python train.py --num_hidden_layers=16 --norm_place="pre" --norm_eps=1e-06 --warmup_steps=200 --train_tokens=112800000
Each number is 128 + 24 x the weight over the matrix's rms, rounded and kept within 0 to 255. Layers, rows and columns count from 0. Numbers have three digits each.

# q: layer 10 attention query, 96x64, rms 0.143, rows 0-51, columns 32-63
# k: layer 10 attention key, 96x64, rms 0.146, rows 0-51, columns 32-63
# v: layer 10 attention value, 96x64, rms 0.11, rows 0-31, columns 32-63
# o: layer 10 attention output (transposed), 96x64, rms 0.0971, rows 0-31, columns 32-63
q0:154133161141153124096101170165100121164144143108101093121117115102121124171103091125143093115158
k0:129114140145128164094156141141091123118173127122118141122134126109179072144135102140134097092143
q1:131142086140147120098162107127113107104128145174136163141158158118156153114109123137151140132161
k1:099154110144093133113130133120122114147128165142148112118141126114162153131153093156123125105134
q2:127135080126112115129142158109138092101140206137142139094125096144163183092120137138126118151073
k2:126111103108178109127121179126137100075156185163147116115148101141137128149168121079091109186100
q3:106076111150155143125103149108124098170085123117117102175130117077110167160142164140134125122164
k3:138066085139123130106143105114108130151142112172155124160068151130136128126122112090118116086164
q4:132158178121141143121174152144129137108148080160150132097108114147130108134140126142119100107123
k4:126119140121089147119121142105191115138155129136140147089158139090128099163153157144112108093128
q5:125078108172162141139148120122117173164146085115161147134174113115146118167106139121122102134103
k5:182110094127144116109127088080125163159154119150112132110147125129146138117121152183155112132123
q6:161151103110151155113107090083061097131136145108136095121122178141143163126114110130145104124094
k6:110118142097142151110094151110109085156139124091075103151099123113105146142122149116099111141133
q7:084073167146096139128143114132171141110120111143130089099083123123116120115166191093062122163157
k7:141155134170084179129183086138139138061081138139125156145165148090128102128139127127146113135147
q8:118127158133109114119133078195112126134096122128092148145110132130163135115131151103123155132152
k8:146146154141111119076114103161130156135104156186108160135091108095122136165104154127120156134157
q9:113123142142139138116128121127162079100189095152145083097142112116139130079098178130078158123121
k9:145140153190156158144142176089167126110155095137119123107130121092141153098167137142073108118111
q10:147151149133096181117185111116124100091114098129143113130168095119122128150129118124113134109116
k10:176144131080098152136104151184141104121147124130135137135159167150148148134122166156134150095066
q11:143113082118170071091141110149113082128116145126125161091120134133125148099123115149169145106140
k11:130113075133121107097138149161141124114167087129110120133064097143117131156154105134103115104119
q12:090126140134147109137137162150118164130171129164128107117111135146140136135101146115211145185145
k12:095097144138102149094168196126142102123117141151120094122135111126101104142071131115143143142139
q13:094059112103136094121102151168136168141115139189148123164114111124121115158099138149128176098159
k13:088130135155106108119108117148142157152089078144136134115121106140110122133148088146151122097147
q14:169115111114099104118115088166097187127096165088162147124124125115121169127090121175121146142125
k14:133132144096109102135084107148102176113128173113168080140134088107109175113135109165067123148145
q15:125161150114060131162160141104150085157135069094116131099140155135120115107085128112069124162134
k15:126144098109120130130158112117118106114106132109131133128192164096097147132116160112072109119125
q16:136124148175097177110126151118191134113150117163121112128172115153129050139122123121149108092094
k16:144091100131129145132102105140157126146101153103100098098157129117125129163119162114160107086114
q17:117081141149116141095160184165155109138131099144152126107190110134089103106154161097137090123139
k17:149104123183157131117114095177130101141120141132115166112178141111097140120141139111172092128105
q18:115106121157102108171127106187068137098093125097106124112129125112126142101172143125148134118068
k18:102129156107157117153137141118098149102088145138153098137085123116168143082167183132144129119121
q19:085126097101140154142153174120091127081074122142101095141161135114111142104124092138135136142164
k19:106120119094160138130118194139115104109120087119121155144131167125104131128130121112154128136164
q20:094156144172102147115087108094152132164120107145127118099162096096119081166176147137127112127130
k20:131108097115108145081135063146153153155137133149101149119129120138154143101155147058128116126132
q21:157164146062139120122163103124113124145107110108112142165128163097113150103131108104163138116109
k21:140117140104133086129093090135102110126163132096163138145121169076110153164139134107169137146123
q22:113095113137192128127116115140110095119101188102135104142170115148113130143154131197117177125139
k22:119128148160133146128119145128141124158150161100135144120111127162121138156179096149118157118131
q23:132127117132096131093119145126155164116185068165127154113180133151103162102159153125132111136157
k23:162145105154126158100080135140143128103126118123135150096141120147119119087130150130157111118114
q24:120124181159102115106118113113126103162149163126138159152116170101110089145173112152102116127151
k24:101139145125148110127083092162167131133151137124122137148126195056121133172119161123122130170095
q25:107122174134109171104138182072175193087156091114151114096138147167088075150114147154181180113168
k25:160159142113148166105141183089159159152089169116109099076125142111100055159093115113137087092163
q26:171109174142159115140113115124109125121127158150106112106137151150085153126098144070140150142126
k26:159123152141109096148134111114144079157124124122112118092116105137115129122111150109121159138136
q27:170133106140118150105169116153109159102126151097109121081140124113141093136107141133143097099150
k27:166107110137189105122138134164109165129150159116122094093137145123131167102131141156126137125120
q28:142111125104132123156164121133075120102115134109078093159123129140129151141082125140096128142137
k28:122118168092110137124156141135128126097122124146145073150108181167135189105147116137143113138170
q29:161108149117144090152108124135114168060168170083172097138164138120130142136120170156164119158145
k29:152095162148118089095125153103143127092141152078146110124112120136141106136149174112147141148172
q30:124118099146133140122137120147177125162072112108109173102109114166117095119142136127166138143155
k30:132106100112158121116099113146120151121104118108111132135155144129142087138119113131143133161091
q31:182097116140138120105137154094110105138168187113121151142101124098143129162126116108080138136133
k31:137119171123149100127136125117138144140174146130135186168115172125149145122103083070079118111084
v0:159152115145135082160114144116076117089121135113141150124133119131091147090087119163136109076114
o0:097134158140158164119112119134160119126169138179113124115071107099127124143143097069129170139089
v1:135163098132106099091148108140124130133124101109106104102130161183112146112093135116151101112167
o1:108137127113130105148144093125176080146098094141164186148157104089146118115145122135163112135097
v2:125112105172127118135166124141130152160141128168067104129101120078147136132125086119153109134114
o2:088132119111128148089134114126136137120121144103154145155153119167154112125075166138122123100112
v3:126151118135132153111111116095109135138116108121159119160145139115105127135150114156142113126082
o3:117114130135117123101102139158132092116156120137105173139092107104106122117153157119112131128118
v4:098148160137163125157083138089145123141057126122150137083143147101100088119140108152087146147095
o4:109073148125161127118097112135124162073152197137088072151117170043140119120091120100152113073126
v5:143085108123157116112146104131090140147105143121159133109126111127135134097132125085123121101121
o5:115134126128131136092131123115136134126137108143118150138146135116112138149137122169175118164146
v6:191118111121095103134145164095083181111120114166134100186142084099119166125136112134116084142146
o6:114136133165080171106134076082161133127128120127097127097084147217140152130096145113143156116099
v7:116166115128126170132105096129135088145113120103136140060134138135140119132127184114133130138138
o7:133099122112128117134142173084127118106124152160159071160154123086142115139127045137145115134120
v8:086151129140144121117113122125052073089112151138115100162157099150093149130129119125121110045131
o8:114146148099063153132149129150188138133182097119145191125109132093110081102153132114135177137099
v9:164107111068106141123158141167161107132100142177176204148109116133141103097173138156082136134097
o9:131166146142111139109084115150104113102141110101077140107172170167126158165126175126101145117115
v10:133097126137083140119108118153135118164131149112167130129122143090177114112080087132132136090139
o10:135162124081148100115154138117119118114099095141122127137108103128108155138179112139104099156128
v11:138104101175136207129110131132127124154140149145138133102113139114114129108132122148088172139133
o11:113147116111128092116165142109086136087122102119104153125121115118118128158063149139118133094103
v12:150151145116113154126112120143156121139140117104132140085129151128118141087090116160142147124108
o12:134121114130161123161132137101089102126150154158124091142150105074138146179111084119123104128125
v13:131155116130126090141104143090108162164107131118116118128122127123125126126112116083095099157143
o13:132114149152111115083144123130169143127141140102115125145117124143101140121154142151132130124130
v14:095092125121137125125126139123096082145089178140095125124109092139135153164141174157113152155157
o14:126158102111116121159191138111095152150120100105134112118206150107106083105107091152150160166119
v15:105088075106140104133123114121106164139149081154161144148181140104156124185134103109168151127106
o15:164123140127134111097054137139173094108097130126129156102131099162122132060097179122101143135163
v16:155092144160117107143129146134130100184099132139115146150119129087147185146126110116106142115142
o16:150130099169092146096134132159111160101156120124128173105151110170116118137114196176146150139140
v17:076097137115162077167105149135087106191125149110058156101109133142137111112124147129114128100139
o17:126154142154106180145133138134130157100150149110157114152168092110169109095107095143123154120104
v18:130141093106208169109111116135085123129139151141157104158142116136111149131139173131170147111178
o18:165144126120123083102128145112146133142157091108095131081098127090091094129116088150133157138136
v19:139142104111138134146134134138123096079131127145103139130149118127160123141119135175113166141122
o19:127147133127118123114119129144128116150112160145129108134168177081121107137112111100113131127143
v20:100141135132123125115107090146150116124130123098127106130107155145098162143116137140096130169127
o20:123149108118109086133173162117094125135122117089152120111131098108153086141152082121144135105102
v21:134190113129199158125108111088159154075134097145168145124134135105105169173131152124133125115078
o21:139073133142161145102100159116109130163149153109080074125089133133071071138157123115108140137113
v22:163150179084096151115153110137141152134138147140120127091131128126137136101150127146127158169111
o22:087085094111124106164141147112111123155102140155122089128150145178140167159097110102144086124113
v23:095117130146184129125109152111115116112108136110155119159126138127088111162170128122128110128128
o23:139103138159169155110128106142096162084147122108099126095109141119149076093119126087144158114130
v24:165113119171142139165120115120073109085125120154164150163135125136118142193153136107116111141111
o24:120129121129126126093116119123141118111142107105114118067102120166095093088119155121103124152134
v25:117057170158122129096133138103161157135118101104109150109161113108147151100141109159064162143110
o25:153116104169126143120118124139057142135130169150123152184157148130157119135102156132185116130154
v26:160163179142124107179128161122075095149107104103088161134103132131147143105120085037124098146077
o26:096107163137093178114138119146124203103145208100177095117172130156130119116115144157142096112144
v27:167150147120084117154134157192124116195116145153114120131087137123144135080126121129126099141108
o27:046147123120075157142166097122138134116133132090119116128195131167147142127155128137141102093089
v28:128101094086085145106152125054174123149128144149132130144125144108159122135107157156127122141147
o28:156152115144109080108143131091096103155118136147102106103085135134103160145112132128088145146113
v29:108105164116142112141120127127093119137113136131101092136144113121125116146168112127121141118112
o29:128133152145100177143096088154113136128134143150126142153172120104166125096114148120133167116126
v30:123146147171136119153149161166107105178141138174121136137127138133142154142103098110148117102164
o30:158117105082126121110173117113211138099144074097164156139139127153109144148120148147111135150084
v31:104107120164123120134155122142093095131114137169108120142097139158119115084100128077125154163128
o31:137157129096098110141158152085141132119138134094163121110157128085127133128110120154122126146139
q32:125101136117106111109146117143138096102124150108146142118131131114103164128175139111143155110162
k32:132150119147116105129119132150153158087131151121117117114137139083136137125160147110136167111108
q33:070124127119120105162078164169135173136107104125113132158099110169133116103122114132153141111151
k33:093123139112100120151118123145131133098068084121151122123133140158099089106127121110167127136151
q34:119095168145130105119105105115106161164120143112132173191111111115142134141139179128182140139155
k34:118129160126141118141089083155078119142108144092143142184094117070120088188118148093164151149165
q35:169113132091142149143124115112140120097125080092114125149109166128101134106157121112158119107124
k35:165119131104093114133143097134124151153098091111113145107150137082117111102133140140166124124105
q36:120129144126146141140119117164143127140155097125101134166163158127081158118149138131142126115148
k36:141133135119143155143113102111107107156115134119111136144122151115103166094131142148128113127140
q37:136151155124129149129169104113152170121138107160141108115126113140135095118109126107142149157154
k37:126152173156113146120162131137096117129116120167133155110173109153127096129079169121156155121134
q38:091184109125131112123114149122068121148131118145156143059154143165093131112128110164140132123141
k38:080121155117125112107065194140111112099164107176120136141112129201113117118138108081111113134134
q39:135128145136094114106127129129118102085153162117124125119108137131090093170125105128128138148163
k39:118112114141139111122142130117105124108141148128142123133121123126164110155142104142113156142133
q40:113164125110112179138146158158147147128084098157119137132103140155125113134136126113125116131122
k40:078123130137107194139149107142160119095118114146077109131141117130141111117104094173180129114122
q41:099134079100144130117144122119152115149127110167074155114125137124111092100053149126134152123129
k41:113124142124151132103128126151110126159141114162110123138100139116138112109093091150137128150140
q42:130165183107172081085110129094080152132171155120132121128092158136124127185110154165115127121140
k42:135089220131125121112166136086132122121147109126143103158091144083143116135126129136106113118143
q43:091135100160142174147128112092122126129180118109122133133152128095125137098139127114125140124150
k43:109153121163109149189111128112139112173136149133111138120173114110103113098141118129111117111111
q44:106106126143096096155125140080130122113149108168129098122112159120119146091114090117143096119117
k44:124146146187119120165145128105104125134139108128096120103129110161117136111115100099170109126119
q45:120162119171147095176168150173106123123148157196096107098154150146091144175164164172166143204113
k45:078137145142163116147164160166117075096123113161154103116122108140094156089172168140136171175117
q46:129104089151114137123129119143147116096116181130169107102148123120116141105109151110128173146085
k46:148137089158108098110115136130121103095128187162153087117157093110120123119143133108145130163080
q47:177112137104087104138112088139107146138119122115127133099129154127125115150112126116103140119114
k47:159137106158171112122131105107105178133130142134143089166145120134131140111133132136109128108129
q48:126136118134108142124139162095150077115154109136098132106129144153085109105104125144164069127104
k48:112121106110148146108115147128094110129155085141138093103138170130127155072124126112171098139133
q49:136127137123178157125125119129117098130131120148092102127089144137127168132136098181112125134103
k49:132158130101159160129171173143108148159119109142124120104117145135144134092139080125075135138131
q50:164122158073110136106133095101128133158099132079099180119141146081091126131136110140125142125120
k50:142114138119169124086126092082105166137127106110087174111133150077155143129113145119100129138120
q51:112137091104119156078149134119148114145150126154111143103142098154107154130084057096138102141105
k51:090125081165133170093173133112134119117133130173136186132129059167171115109112071098123103129136